python train.py --vocab_size=3536 --rope_fraction=1.0 --init_std_qkv=0.0822 --init_std_up=0.0822 --weight_decay=0.11
Each number is 128 + 24 x the weight over the matrix's rms, rounded and kept within 0 to 255. Layers, rows and columns count from 0. Numbers have three digits each.

# down: layer 6 MLP down (transposed), 448x160, rms 0.0791, rows 119-147, columns 0-159
# gate: layer 6 MLP gate, 448x160, rms 0.0926, rows 120-147, columns 0-159
# up: layer 6 MLP up, 448x160, rms 0.0846, rows 120-147, columns 0-159
down119:123162110169097106128128115082141140121156130153149104116116123119087142167109146141106114117178177143102102101080124101144117128126140155178117131154107126145163122155178113143082092099099179140170107149129130121126094130114191101131145171133116105121109166178139047129128117129081148132122120112142104142115106112122133140142128130089089154132139130129113150124148138178124137116132155097082143168096139158141129128118155117111125150133105112107130138147134117149120141148158156
gate120:169146133089123162162099102121118140165117130142116135070117142155101129116157108120113099154158133125100125148129162145117096152086136173124106119112144154089129130126125138107144154162161139124133127085120156130120127153167172150080124136120103111087154162135106145105143110117128135108129143143194170142113081144135185119101141124139158082162116123140143133128088128146151114158113057121154115109131114144141132171105160117136078172145104128124122115113132125139123153129117149
up120:129054150101127112130137136081149082143174128114138106113153168151116140119155137160133184112128142126154137164138086148123152122093143134136138149116083086118104049112195136093126128137112139135157134152140140139132101144129149123141117117120094174124124136171134126088103127119127108137101102118109140130113124107102140137113130150145124123169130104123098102121150130150159133139129135082108170130150162092108127157102116106085113126105131109114129169106112107153124177134080092
down120:161088118104116135104146156098169150125155130132146158115096088169100158126124071104133131105140152124127102139124101140152108102124079148144140119162168153095107090165123135151149077126118136156137080125135088156150164141095142140126129116087159110107134141171101104150096157132122156164122106127146142118139151125141129130123124168120098171132106123118135103152118085118140138101127171121116100149139119113136141126092091145111116171081090138162094168109123118140119130109081128
gate121:178138125122114132129131120135092161091145105114117161120162167141139119137188138138078102147121125146106117105125180146126167140145130136126174121135094141148132158147059130173122140136099124118123081128146132100132140171135107149134111145104128145130164133097131176119111114151128123125154159145128123120121091119111102156148132163139146140147129135126131126132074150145123112128127136123126130094135114153076130140177121108114110121149135119154098131148168132167107132119136126
up121:109085101145135135100121126122149174109099095095141133107157117190137141145084126108124129122126138144108135106132106148119112139112157122124138127121163121130129091130095113125150136105124125100176104139179101121113128146092137157131150164177137142161119088128149126122118139143110118125139156171156122142129127168104119145139158156095148180096135104106132095159100126124108123096128089105127136110097148168100112112097093112123143147113140099127102118137132136146128120145079078
down121:158165158126133159115088130101128119159097138127130152116135114112134102138133137144116093155136111137137098144167147121119150113151167108142123119160111093144088158121169145109109105069102137151119097160144146146112124161115139157129151163155115168153173118087098111127123145053139133151109095136110152145119091087142106156125131116163137163114146128115130141139109114132133118162112148130128071097143114103117132102129150156143159121136127154160140094149135136153101101138129103
gate122:164158118128132110136095172122109133106107099094110172102129105170130155145127158153131137111107116120162118125087123101138140146129142101122138141089152139102147165175158116153113140099101097087082107138100135135110139116145100112100136105113106169156148177088121129120125113148159095120155155144174137113151130120130122115133142171131131112162092123116121142145116149125081135160088090120127115097095106112067115132162113121118119132163154114134115169110096173143108127088103125
up122:127103133099100156092117164174128114101143109128145143133135160119136076076129164110159100126117129148124127120121140103141184106126165125121122105162103098127141136107126135117121152171114115141169150109138118146138097130114147122114165153095143077121125111111094125096138110094141183100105131109122154120076110081143153133142124124125125124141101155149136158154116091168124147062119159182093108142135135084127150138102142090165166111124148108147121144157124146138121117130115159
down122:130151117136151135155124159171141123090114111138128102122112106130149115145113159133188130125123093151153126148113110160188149126142164115144138161133163171145113140156154136158125220132118155122170128166129110101134144132137098125120117106160106153126119117113094112129130127136146107103126132152132112121122168122123111118122128148113139129161120141158121085100135125097123132153104157112150109128079106085092117117141154122189116152121143132161108182159137087125097108121135146
gate123:160133123113077156148150142167124077123158095141141149116139172090149104131106137146149135129140114126123123126145134102143117089108147084128088117113142156135137116144104146131168140179133132094086138141087109100170102152142178158114194091102129163121109146078097168108152113137146079109116131155181118169119143113144142151103164134143110120188132106134136116159079103127095129112156129094126142115097151115123124120120132113148082135119090121143135110146093169110132119151123099
up123:150154134101084107163087136138102161125110139142079082142117146114110143146166094100104123159122103125109142118165141144104139123143125141110112145172140155124095191092132157119113124128179132105144154120112106116124078125123169116103144162079134120135118112109110164135111145144123121142148108124128196147139139143126124113131167116138082127128128144100134135116153110112160115113094147116188145135062100133138139152153145148139111109117095145151110130133122118134100158118156122
down123:197133126107138163101139104096165105167121145157086125115120141101128137131091113090132129114098167097108118146106111128103161115116108122124125119143091134096127139135128148126145078151120130123111109099101146133172073113157118153138145106104140133151130087103132153119095086172131138121152128143156115133135130136091127148130154156142085117142098152132109146056121144095151164107154142122138131178088120101156163131138122112119114146130145112154145124083147150150122134169150144
gate124:103131096130146094119154138070130135104154115143174116114092119128143128130084166118167104147162165172115135130149134146155135139144096105138161110160128098102093197133105126154101136148127118112107115159100136134122168147177128130143127167153157139158122149094104136149102149145132150115153131142110153120132092144117139149103152180150164096123120083135138113135112097134144103133136146104154133159199116176123144072143125141077120113121149116105154120093159135140155128125102139
up124:133109137168159126113142118149093138143164156134141144117110115159117155120102145131142093128168149113122167134156130138131073141078115104153142111159135143092147153137126102141151120105158126131133120146110118105085129172111146121124141097132108144116116134107148109111121105113153156170115166163137130147129164167126081146108123137127149088113117111113142136123138187135098131151133136092115094086129140132122082139160124160081095144166143104124146136117180135075143177134130121
down124:114133102133161082151130091121144107136167161113130098125142139080142125116144139120111145125150148116139062132106107149102116111107112126116150164104118137150150151130122171088079172165135112141157155119162111110133095123113121110096102124123092128140145085114114097100134085135150110155144096091135119108157127139138147138080127167138135102126121172159108152125107146131139175148142118124146136156147122088118124125088161097124164126132147179124133152132135134159166109179148144
gate125:104162114115155130131137105138135166096163086106137134130135122113144093170115117134086151167112096093132151102120124111140158115157096174115129118175125134119148145134135079127141136104141123120126100106126102133103109122112119132138154177102082093132068152159119134131155145148122132148120089100117137106155133105171115135173118180101113110134150173163137147122092121136165174106165148131163122112141139149154142119164119120154117141114143101116108172122112149155108126137118159
up125:116138104149159098118090084144105115123128143139145119145111123155143081106113164099145137132124115137072080151135133135110172098123160151154154155125119115126145113135157085094113125090135111162133134192103096142122113128104142107141157153151117120141136098162136114103134153118153133099108084137131138137128095144136162145090085144152136157151099125099114102125158108121132118104105134070139137127173168162128145089096128117087160095141111114134102116168126129106151130155121099
down125:136141136166094124137150138120093106132149142129129151141095139139166145151111097157126129142105126136139120108145143085130151113102119124097128134132108116166107182162158142116161085105110158127133129116106134123118119129110109156176125134124128096165100142125098123138109123147161138131124155123123118142158159093126145135112120127188138158141144146126170120083095124129108146131133114091116163128072116190098116159116081136141099154129183152144110134129139121109070145086116150
gate126:111094138118156114115107097157126130140132135130099080117140192134141155146132142093143082123125120138135129170148113138114140100133122156140135135111096095137125110136146128123136134130111141132128077136116125165121128109123066116125080133152149096131097152095144130193123141140158138145109124127090143137123138080132097158129097101134131150131124117129124173204115146098121141134098138085099131095141119091114133101130124142110090096121156121149139116115167171132138150128111125
up126:131115161155116102121133126118110125131140112157131121120120114151138123153100138098147113131155156148144139079114120153131170121156131088129075150150114167141094159116138153123117136145104093112136081155139143153109142178120098119119162093133113122099122131092088126144146100102128119090154135154180124132117125108136148100143173134142136121092125106108142140111143141090172105172128159108151127153104139082153085097103182155127077138136154141118120130128112165112113108117143094
down126:133127108116136110129117101142178136144154116093116091146095140072140100109108132094195115118101128131129144163139106110160104146147066117155124109121150145130092108126119108141114075125160169129133078109159139120157105101125134147116098133162122140167139120137117136179132148116108135126113138133103155143128139168116096152102099092107138101148160110138133117137133147160116102110136107136111109120119099128112145137132095126135073123105075102148167090142144115134086126143078157
gate127:136110132106113141135098118142146133150105096085094118111161125163141073141094129124143151153125084162096106144157150143159180116127178110105143133121098139108111139123120098131141183127116123164166120123123111117102157117131119123145143137114115111103131151101124125113119123125131103116142148133150137153142113144140143129176122208103170094139127088066127146125110158149109087136151176096177129155163149178111144122119117113139147102133126150108142154134135150120140145153098120
up127:127118170104130115099139115102104145156114146102144138111169115134113117140081117100164112124100095116100103138142178153135138085137124138120109124130112130097115130130098105167136144148150114149155138096162127116090115143140130135109108120119110160111127138115134101103106097080157100123130122161131138145140107148139133122156107157143159117129115096072120154103161111138135103125149171127170117153147108164132143135113117151128156096130114148105150158125145140127127166143126118
down127:123104175093128064082132143117090119137127183142131158098124095135127152089129134150116124125098111137113147136081129109043141115100127132158158103130097096130141128163128121106127107131148135116109116111132149098132108129118133142130172105133146144116112089126100138114139109115117149164121114091099149146111118120136126174126143099155159142109161122084098120135156112131170140123133163126102102114126124127113141128125135160120121122160146121133135151180156137172113089132181118
gate128:143138170151113106132114124125153105097120081141103118166152178110180097122108118159117162119149185135123114128142103121141171125124131095126121090134123132112142097108153083095104140080157157100150105104159121146110118127123120144140147112178192129138142142110111143127122125128108102094150109125118129107106112115101107120134109124101143144160121144177127099185170147125106159084075129107164167166146087113092118165080150123137118116111103127107092143142090157098092129154145126
up128:121155142115127140140137109171118165137129170128083126106132127102095066118164157077122117110107141163095095121122161141117144096143156166126156122140154159086107134138140107139134124146137143151127092140153104130130155108135119122152129154120162112114135133086098127171097115119061132155146161138122097128113095115152087102095077154182104069145184092139129113069115147122164112107091119134121114126139129153102105125121111114124167140141121111134111108156139142116163166138159114
down128:150137109132159076131150136134154143104081067164138161129163156122147130126132160092147164137081129121072168098120192102102113138080135135125112179171129136141111128109133147140146143144159107123147125119120115139175118105085173150130141130116113111124131098150135096135127113158158111119095120117173152121133094164108136142127213112132167142140123128091135108136136118138129113143128116119132149147123121102116117166128170134142109155091122117165106099112137121114131065156138119
gate129:144120111158123114129118132131132140110174102128120131120121126113122134084131105162156130161140138103091133151128121127110084152150119174114115092148138133095152138134106100125152129152115131117068102141114148122152141128127152139171070145106107121101137143089109151121143143153172158126119116116159132120083057152107113132089083120120082080112108087126089064130111122172132168140079153149092108113123163073145152117099112145141114125143116112125142121152188145105122132141150132
up129:115119162163134094150158150138145162087155127135137147185115077135164126101123108122132155116137128152143132157123134133141150103106140109109117126166129166137128153136115101117099115082160126131107120137159140086132115144132106104128146132160111131188175112151176124130141141101105084096115121145144136129158120129121139136161153129119144119107130078081132122126133153135094138081135118143126131146123197163159151160140128130161090142153140149164110117121091130096155111109104125
down129:132105121129127144132115104169134129165156145155122117153147130105093153088127126121141111142122120107127153118123102157137099106139112102107160124089136100121065144109126105120150124116136106151077160123129185165103110127150136155108166144126145138139113112087121115101137158117162098153180114080068139129081130115115120109118115157092140158150141086135148154139127149118117121114111165124178146104095103113111117108153145140140157109165094107122116129148138101134135133132145111
gate130:128117088118142126115115204103128108143110109146142115156090125144119143146115122112096100172136156119127154114115133132129172105128149172142153107135143093147158119136123110130129132108152141102070153134144124117138103154125117118100121166119137113143097142132142143105124126152124142095130117112137167108090104141095148142094154111129113138167150095107087122118113122151106166158100124132172149153106119123149112133086130083128157125137102125113178170121122145112159134164144138
up130:130123075157106138121098113179122177150132094140102148126159146134116169161123139144109113148137153117106120120095130132126137142108129147126140114124116137139120123117123139134092137137156136161132075117090115151134142160163124101131131090093164173128119111136106147133128134131107104116161165162155077146185124137128109119167118097094152110116133134151169123125121146167109155109125116101131136111134153107127090069114181144135083148132149154122123143132110128119130127120106094
down130:125134165134113181112125123132114122166149120173132117115113179158145140100072126153135131135092118109096095088106123116096124119132140154116145131134106127116114113146108138140132172119107132149147128147134147093127106108127145112131144154115117141100147120152064169114155108105113107108145161131169163097147082154089143151158137086114128105164137146104135141055125180146100154146104136137135109113138104139172126106111156155156114110104110149113117141111122149150164114145156135
gate131:095120120139101173105120130132131120131099117138091065149134161151111133119138126093096103134103102135139157100121083119132163166129167123096154116122147112107150084143123146082134149131133189147128147151080107119121131104132132141104113173121124060152144116128092149132166158144112101164093104109136128102137124110099143118116115133119138109178174124117127106160131125116124152130088154132140144101084126135131129139155167123081155121128165130107146133077115146115102151128113115
up131:097111171122137168114114103123118115137151136103137109136133141146088115095131109124141122094110128154099136107127088149107118143103144119135115096134115115118100104141155140130101134150125181126135141102144134150133131120125122147113123144145127107141165119129114124144123116130116135141097109110113111149136138123134123110044085131158146125090154132182127112138124159130129118098124191158150092077116101129126129097144170104095126087111137107145155129140150080128103105154136111
down131:104158148133142076073145091114129155122134151109119170096133098103155109122129111116146128098134140113116144136118154111160112133132116121142121126123103132109120116129105105158119072127115126084137165091132160129153119131106153141111146134117102167147136124156155110108110096096145097106127123156115128149122112097144155125094117133144105156104113108163138121106190124118119126106163108127078102098145122120140106150122129137151135122142125128136143119138188065154095118135136154
gate132:183149114125091122138153162088120141111111095136137149118126126162129171143101114142143096154126154087118082096141145190138121146094153121143099140143139138150126112166131135140146157116114165098093143087091178153110143091136144143132165151111094145149130168131114141133118168107149096113113140100153124131152146106115116161141105118130139101129139122135102128114138098123112152106129142134142128170099115109134133108132172154154125142123114179103135169134131154081129147102094157
up132:164158134120160123154148172146120104139140099084118173124061120166106127128130115107090127085136124121131105132107089139114092146135134101117154147188158134123144121136154127140133127141161155122140152128114146100134106176093159109106162112120133136138095184146150097088115078109134152116118127124145128114129134167126117126099114135158110139135150114107108119110176165135105075143163181129154109132126090113167149138146143153160094163139121125148121130152077082147109148148144125
down132:135130097079138133121105151121136102105164147129116087107145143120092133115099150149113155095152143118117133144122135154113111127110140139132101197130113107188157126139098137111106046158189174141125094157087147110129116145141087133127145107092140120121092139111128133139150116095136137111139129122111151094119103154150105132129092134157133138121140149119122129145111155145174151112155110136084164141094125133126093123158176087100122122138142076140119124093101137098119119118180118
gate133:126133135126119155144119155121145131078107130143104093128149138109123097113135145172095104129133104085161128118144143114167142141113127127104146130101173135125126132160127126085139137116085122123116093111121118113188114094141140154087094094113105104102132174125115134120121144136113145136134110137166106116114123132091102129140174127138137138178127150122180140114099089160122131125124137124167108115131130118062132125111124137153127124159175145106126223121164134124150110139138142
up133:073131135156081135081135111124126137096121114141143120130105127124107089141170108170103112072118137128178065109141094137170152117157143098136094119110092137112101119080116090126120122094102133150083085106122125111163107139105099117095103104143089143170114148132109114114109116073132093135112143132137092135097104114095114161152117139133149158191101118141151136143108080151161123133140143154149153100118131116093150101127097134121143114133173129129129153128127103114101133145143134
down133:105110122086114097109147120114128137112118119139144099115101107124104124133106082105120175112089114130088111093122130099121138167141152160156101127117124162089112131133067119104084054124151169114184127161159146135145148131105089127121140154078113128113132059123134143124131100119129128103157114158114121106128106126119132142097092104105109112114096125094090131135148121117141111107125143119128168120160117146137125153104114134136138158051145146142124113146131143137086146107142130
gate134:132125080140126163161117114183151117134119116110092107098109155146144153147133107119104136140124149136117162099126168138158128155130122141129159131142107102149115136093094111125107149132138127158172126140120093105118133149134153119114118168129155145099146123147108122126129099138144134112155126120118116107121097159094165073157124153114142108167159100135101133142140120108139110121114120124134130156145128173106112143132116132128106102081113100116193136103137147157163108164083119
up134:134113103158111122120118127136133112130102142153149149111165168156120161143153120119124096107134155125116189144137157115116148133118115157150138128152115171136118158120115142114134137128156168118149200103124110145126118165124137090140156108130131145117134122115160147151161087114159118149121114132141146144110124158107148136115121151111103125142112128201143115123132108087131130124138165111142122145127109161170104124122103106104109142106110136075198128106140124123134086154135117
down134:118145125100164106147122114151115105146129150143112106148123140153152184103161145125153152160116136125124123093124120083140109160103093112150118118153112159115119099102101118099147069118143131102113110122108137145123068117077099101127160093124151132153110161128140148116150119094165142154123127127088072123157147136105130130125107107126093114124125139193112111137114137076129147130176167118121152127115133140139117148085118120142085153086140134114158122120138132137157089115162118
gate135:155162148101074098127125124156118095140128112121106155115106122088115103127134142130092152140149101102116127125140121110143113165159100106131147106160118126140129164142178110139166143151160155100137123132112128090112129139115141108123120175140161124155139166100131115112155109120139170137144127116144125134121127131106148115125117122062129115095117145154156123145099151103135121154129139109168108123161108100164113161143110189157073121153130123129106180118156141096124107117119141
up135:106119108130117114106120145135127144117148120100120096132182070092132155179106079134101145139156132138145108159097120128125156118103120144104118150113127154091145142157189141113126141102155142117097157112118119133100121144112117152125122140121108077143080117171134124058118115166085101112099097146095115145159129096142156110161108117072123157131153124150101107114103119131103140121124130145114105137090114142129119125125136155129124086105160147118098164142129118123141122133124089
down135:114093104134134161141122127131145162112138149129147135119133154106109142130153139141123109110125115136127122159127110143144118147141142135155118130147115135102106135113099134096159121112136117186139127168076112160206168133175152181143094104107146171107115132146127119133141146093141148127128155108083107116127077111120151124140126118100084059084129084113110144089133145126134156103082130104115123110144138106130110184127131122134100141152104117143121137139155130154132123092110156
gate136:140156150121081149153154121137114174097132110182123127120098190151174092120107092142158141151160088163148159112098150142129105154116112114095139162140144082140136124104096154152119157165096132154125119101092109128100169150162156155143157134098087139171126178125118165114126113174109112110149140134142126134140144116129098134118142144136077104135118126119134117141125112114140115124134118159149139154131174167179088103145157137149124126126133112134115121158112171103152124130107134
up136:120128177155073145116166110108118139108141148178135112111122171136116157128153104149125112118144099147127109122141141153131127113117127127151119154103156109159151141089120150130092141153107120145120121110162129113144165147103130136170106150150088118163108149090112181115147127126105104170155191088115115097101141100105111164165134108135099138094109150164117119135113148109118146139097103146084154096116163126136122126161134138097100102161123105135142108129142157149116108124150145
down136:110115120153133123125145120134120119164149128125151094128153109141130133158133134105129115116145122129079163120090141118084187116168084134146090115155137117061087138147115162105104082135112132160161119129172099128135081124123134103092123137162135095133128085128133085133142113112095154172106142115129093106128100116091150145084131136182135153132126105142107165140138132153169127156114095134137127109164109117107152116090161096119147128144124136119128147116135083148104112131178166
gate137:137154155128097117124136118141169109166094120146097102079138108113137163159136150134121140140139107078133125160103094120163131068135132151131125150138112148161148088125152153140142141122162104134142131109137116172148108118108108121106117124114130132140130120194122138143086102090094164110170120119178176108111088106117166101175158160068107132140154114081102128105126147095121117110124133093145130129139059111159124079096137179141146143151150118089070132110137113126150104086111105
up137:168147143123139147178125157163112135126130118109141095064078116110149171176123134138081126129141137130113146127143142159107173154179097163110135134120143100121118152175118118151108123118142058119156103098135110149104120136069115131168150079100114118094146140129097107158156114140116129151113104150117121109101132144167158137127116127143125109174158189121111157099130084098138115084108119165131082112134079116166160123095066114138131103121145161093142156141122122155160108127131144
down137:125098085171187088166134096142119115119123132086173147109145115062087104101140100123138127167154118116155083148087170152147115108137119131139146130144116158146154112096144098098132096126156139137145127112163147118181132114091147101129128131149143134164080084086151119120116164133134092105113083085116106107092112082112152181153157117183118076108152124144140153147114142127165115123122110138128127117153134121117111154158153124141105176070125138098147124130117168125121119140149139
gate138:102124093146102108163167108138165155089134107082140112118136134125161133140106144096096068101114141138152135097126107142119091113145136127108131136129142141175139111154108149136154147167130108126137142119130121109073132144123146144130112178110137116149123095149107148151110179176136118131133145124106150126111133140111177124147095104167107105127106170138120111131101071123148051110094109083151103155154111151146132167154134093144097113128137128111180126148134129099079095163094134
up138:133164109110143125140115130163117155135111112104110130127115118099119089146091144132168149140161145123163166144134120093137148131134184159113144103164091151121154109137105138120134126156176141157144136182117135117135088140114130113129159138116107170115122134115111114140104060110131142145096115118101172100136146127125135081168059169168112153115111157066117124127165108101120121121128162099172110121092126116114116145148122110173130118130127164137134142144136151150113094158113096
down138:132130143143124086112100116071133104117155128108103116153153153136103132107160110074149095139105153137107130111092085136142129145097117135155137140123146124151095101131151125142150023106141094106127088116156123139125133127153130123139110134149158100130146143136137079148105133156161145118117137118098122152105170182162127129081098124133114132133121119130140128145140122174129149098143123142144180104137133133054095147144108146121135114152118089144146084121131105128158116133120115
gate139:103067112140108102087155120144123133143106080100127134164141145128112112106136090102091134100103150147139108135091145100165115124125132132099113155148108136184112158105147123092166148128124164106134124114104100134118145125159094110160119157116135138129082110154102097132147146124120120075146128159142130153124172116122140125122138152110123135126089186088101143165164080113076156121109105047191106070100146126127176099120150148112140136115130132106113099189130131083115094143110130
up139:086131069112114177116147098149149127156113142132146104127144159137145150100138144134115095092087131101102100136143123153174102146143160113142174147096153114143140130097136153169119136150133133176148148175153109080133127186150109148121077111102111099165144110120130112136143154120090153155142167116085105154124102096092104137163090124109118145105146115091129128119112122095132125133127123121079131110149106124134145107125153095118120081137154095144052099173129128094078152145108083
down139:116141132136172130146145116143121103084139125116101120104134162132125126155153128141122056113116163193135096164141126128072094108153129099151094110120057133112166094124107118104115114136110149178097146140118138137103101148147140131081124135113129153147089124158118135120131157113134114134099103130102134116097107072105156154125111169178118088131146130136139115124115096182177123133159176149126094149169118148136126207113143092140146098132083109120137136124101195129099131124087160
gate140:119164096172132117121128156079137096113143115144095141106129122144157144109114104146117114126073187147092142169127136121145158117087125129101143094132120137130114106145098115126101145100167114121143112125130115096141166150125133117127148138129102085102091148138117122133123124191132159110122106122165143087165106142137128113141107127125099109115169120095139113150121085132114116155101106143171132132125114094158099139105137149117156117132128172146164138103119131166130150109099114
up140:146150134130137149109082134118107062188111134119097117150155104115119167078151109140124097072135138148118091117125168123112140138104134102162119143097101120140153143117115099106103139091132117115178163131142111141122160144116113083120108088135119126113091142146153108139135125133158173134162120174126089137151135129125148132111100128128137129098146148109135106131145116104131139141133087107129102150129125127180137142112189149098148103131145173151153107123109110170126165127117122
down140:125080146085144162135154089165138137156093181119139100113139064131114138114134138100132130134144135100111092064113101130123155111123118136162105140150107090105135133107101178118143147099063129117137162128137094158141109185095097133135120098160128143071109093140152086137098115117163127118166146108130120168158125126173138112124149129111181133105109119138124080088168152117129135109134155125108131139140142119158142151136138137119105136120113132128152130146126105124095106114170143
gate141:163107097130104147140109121128113124116147114137110134127123144112127141131192154173093150081132161112143128116127148133164130163134146120123125103152122108096147119102161148145134142168134128175116144121157092086108176154098115165165151137118129125116114146114134099117130105095133105143156146167137136099076131142088148148121150121095118123131122140126153131123112148111129153134114134115143064153116139115118133160104116109135108117097132123138150149141163174102108112141127155
up141:138115115120153127093135134158148142117130110116125115118162144145131128130126116126137133138113160133086127163160122135132139123119122145124124107116096138120142142099155108115107113169127120190176120136133135133110117153147139124140126076152122152124120139104113102159133145104091114109143111098150111137141121102155111118122108157120182163120128088143137150113148098101118148162145106121111125126160131107133097108146143179158173109151143093102141168094115135108119157045135136
down141:116111129082179101116140159121142124096121127101148132135168129148103142115128114108115124157118157109154128119159137125134146116102110120157194124145145142147143111085128115158145113155131140128155112144187139070098143156125105116121181129089142125152088135098089108135149129124111119103132119106143098127098138122155160170097155133106131134116149129119106135131136122123140114119148148155154095142081100145135132138126150113124168150095135158091133152156162167139109159144126136
gate142:150115147137128086110135120151147150142140106165123143118076101120141132110117138134143177136096123080091087156099105174139130108099138114145082134115106143130128133119154125125124140133100114130079144131113136098157129121198120136113168127090144168096121116131122097144131111112121111098176134116115091123117142088119149104143121113151117122117124064120120149159119104099095106136124159111155109101116136104133141123084166135114119130110124116142137133126124164107113115124132140
up142:145146105145116126121100117144146137155108103108109100169115149127108080131140138136132092145160084092089111123152140113145151116160128095149128128161112125089130149178104135135102137132105083186132089129131068112105130142124126138141146140125149121139181145105115116119147119156130143150174130112140115113148149124121140077107103136097169137126106140104130129121100102153099118130143145136084159123129119146131101158105114134174119141104070120143115120152105151118091097120110128
down142:107127118111139122159122108141118082109133144121165143116119120116118114143107096129128129117115147107146107165072166125141134113093109089130100122139132102107173139136099095090125152126126188156145115140113148089137136100164135116101150163108126144083110111098078122115111115146122142101121127145118125156131113165103134125093135115151126123115099168132109106137102084108137140113158115107127083149151178096124143161162138167159143129158152116122103137143143100113147150154166167
gate143:102157121171081124130104137134144142133165118126132135112141165111156130120150107124127088133129128080126109116105075115150120095090188085125173147107097104142141097120126133139174134113142153089093175135120123101163111111133135178147154122088129123164141125113127145133141170152162145121131134098137138086091104095121138109159105101113097135116158123114128089151159086100143143126137151132117116167168132081144155127094134131139170106089095162185150135199142131109117129139107122
up143:089126157126113127117111144152138151132162155147105147128159159133105113099157127131124096138150116116108106104110066106141119122117103146141089176099146099153133095120158090097123131123098115109160127092143101140112084086115106134126133111104094106174158116115111161165164112125100089125139182141133130106197099141129134136128141119118174078110131105150144126105143134121070120156171105162094113128129132103118114119115143112112115127078104119129098136137149104082075107106144140
down143:130155140109197119092126121088097132124115152134111074068129102142101102154133105132141129112126130122111102123161107106129123132116125129133127108130136142144108149147121093128108171093114117147124112099121143141113163130148114085162115100145087156104145174109088133097153085122123132187142127127144082138119101130128120130152067133099144135117114084125136144158166153083142126111153128141157098118051126128113142095174155134132146099167083089111126118123134094074121148107119140
gate144:141104144154143151098154137155157120136109140102139081091152141113098128116140147138089118111139133120182123102138168156116108171102118101110133176144157093152158111097132140115142141124125112148104152130108100131138129146153114136105124154121127149147111144120106122154171102088110107137132191111134139115134146119093108139148121127109096118120138106090124120136139139121099108167112107112101139076106116138134143111183136168126123106123174109103106130116168135081134121118142099
up144:123118130139157150079135120149133126140161154135145131056104078108092143148160119078124121094139171194159140093124174129126134143111130125095121180189160088133141096121130142144139125138131146132152101130129127086126154146177124154123119125100130121162121132116083104121134088138116111132107122088145141160155140098156132123091106118131151134128119129131120118150144135123161118108126142162114141114152134153136130169146128159133137108127173144148108120124165161107146121114163169
down144:115121141116093103138101171129114107135187137174131114154129124090114123110134131167106132131130112116118117144135123131120122112134156141117101090129041093157110109138135110107152109115158146130111174117135121133147115094065129120156141137146104146152106118099109121072094092121196132114069105157143076123112156107139120114148130138173110158108131148138100103127113120128170119117114102109155115126148130120131122154133114142103161149120130127138128101106164154173190136127097135
gate145:123140087142147118114130140099100149169149122116131146112170135130134153147122180108121110160131169144176129141135100095167119120184141144148168148103140078097120129182176152086150142118108129150153113166142121155137096082115126151088127104141142139129106148105134111107163077092077118102104155095165124155159126155127099140148131112109150118075086100133150119145141154138145114130146161091136119134172168109105147110147113100137124146142147107114128127110124139102158101141091127
up145:144078134151102103118135100109149111102161152104133164149121143082134103103118112090104125143145101097165114096144115144093157137127115086109131130115125096163147142114125095125148118156127169122104095176087133162168158114101113111171109131120123126172177120103134134087126160093126093152123134132125103124133147127083124146131138113159126123078048122065150132152143110112122112134121183111105170096057124099122093091085123118136101148108095161177123132132114135083134139112133138
down145:104150134137134099145161085117094159134128115141107111147153107091085122110149167156168135173127123101096106130110104078165119080133084089128146131105132122151102152094105102123110108112182167076124145080116116112155106137118177122095141135134144094144129109108119147133151098125129138156114161153109155118080123095148099150094142155153097139142145093127099073134155116139145079091137130138159098106121122121141126113139130077124085178106113103153098162160115084099134127100132090
gate146:171138119135112131157092130137156120126150176136094136171110127138143131111129157092097101157151147167111129139124086114135167115105106152129114115121161113092095121116109103099119158127132128158132173120142086139117090148145100105086132141165078134151140122093080109148128100129091109163101151165085120108104135142136138136143134150111121118153150153112089168099165112103139162115148127171068144080125152082096070135148084135133113126150104076131123147121119144109120109105123153
up146:151166109118155119148119154116128178088160126116164151128132184133062149131149118162096148089111106107146145104147149146103102150155137129129155122180105141114144127132121144164127123132124112125103104142126133107120117121128145139180143068135173143127104159186122112120122132149137147113106131109132167145092151158095143137088138124142120111103104141137148160136155145149151135147139101119119149129128129141082154135114074110141102127157147101116150135081162112151154163119145179
down146:105095121151122149098106126165076117139120122167083120106145096123163138115125155122123094077118161178129133115134105143109135105093137113133125147143119117127121143136125162166120175138131111126116171134158170165163174115146146126095085094114146109122153099134127117088125141101144118138090170140116087145130145131137112089129124161132162174170114166159135103146131112145112112110106147111099129155097138114135128122125088134116191140120125151167123151114114131086125088108135122
gate147:115126125130117147127094148147125120120123111091110115155155108124111123124126135153151140183105136066120126101163098144131101145122106149105138146134162165143115129108107119127108156101118115151084096112142136073120139118135102170070173185130147096163096107112125135097166127153072115111168078088141162079138041134144147134167168126132174129160122121132129164145102106133134102119122121146129093120150109139103128113116142096095137168153137126133070134070126154096125113107125126
up147:078126123088139130158097127152063119140136124106100137113156125105156099127081128129123141111150111149148098130151130128139120170138190172112088107132119093134093123132161109188130121097146143121154100165135099137168147121136145112115144119130125112119127139085139107141098099126150164152178109113136116163150130116151123167104125157138115150113100121096127131142124095160156138136089095078114159119121163146107129085107144154115117127140110143151115116158068093129106082096154093
down147:107135075102140109121103179144147112140116122133097131122123119146093101115181137139122105135153111155133123141124101127112078091079052113131113198136158126118152153105143135101138113115138117105138085141124147122117157103115172132140114169127109102142129145134103078117127119135166120134130120074133065145108127072105101155144136166129105132111131136097112142145142111150104149118092113162107151103112167108110102138110138142171111121140164140139166135148155110153148150106164096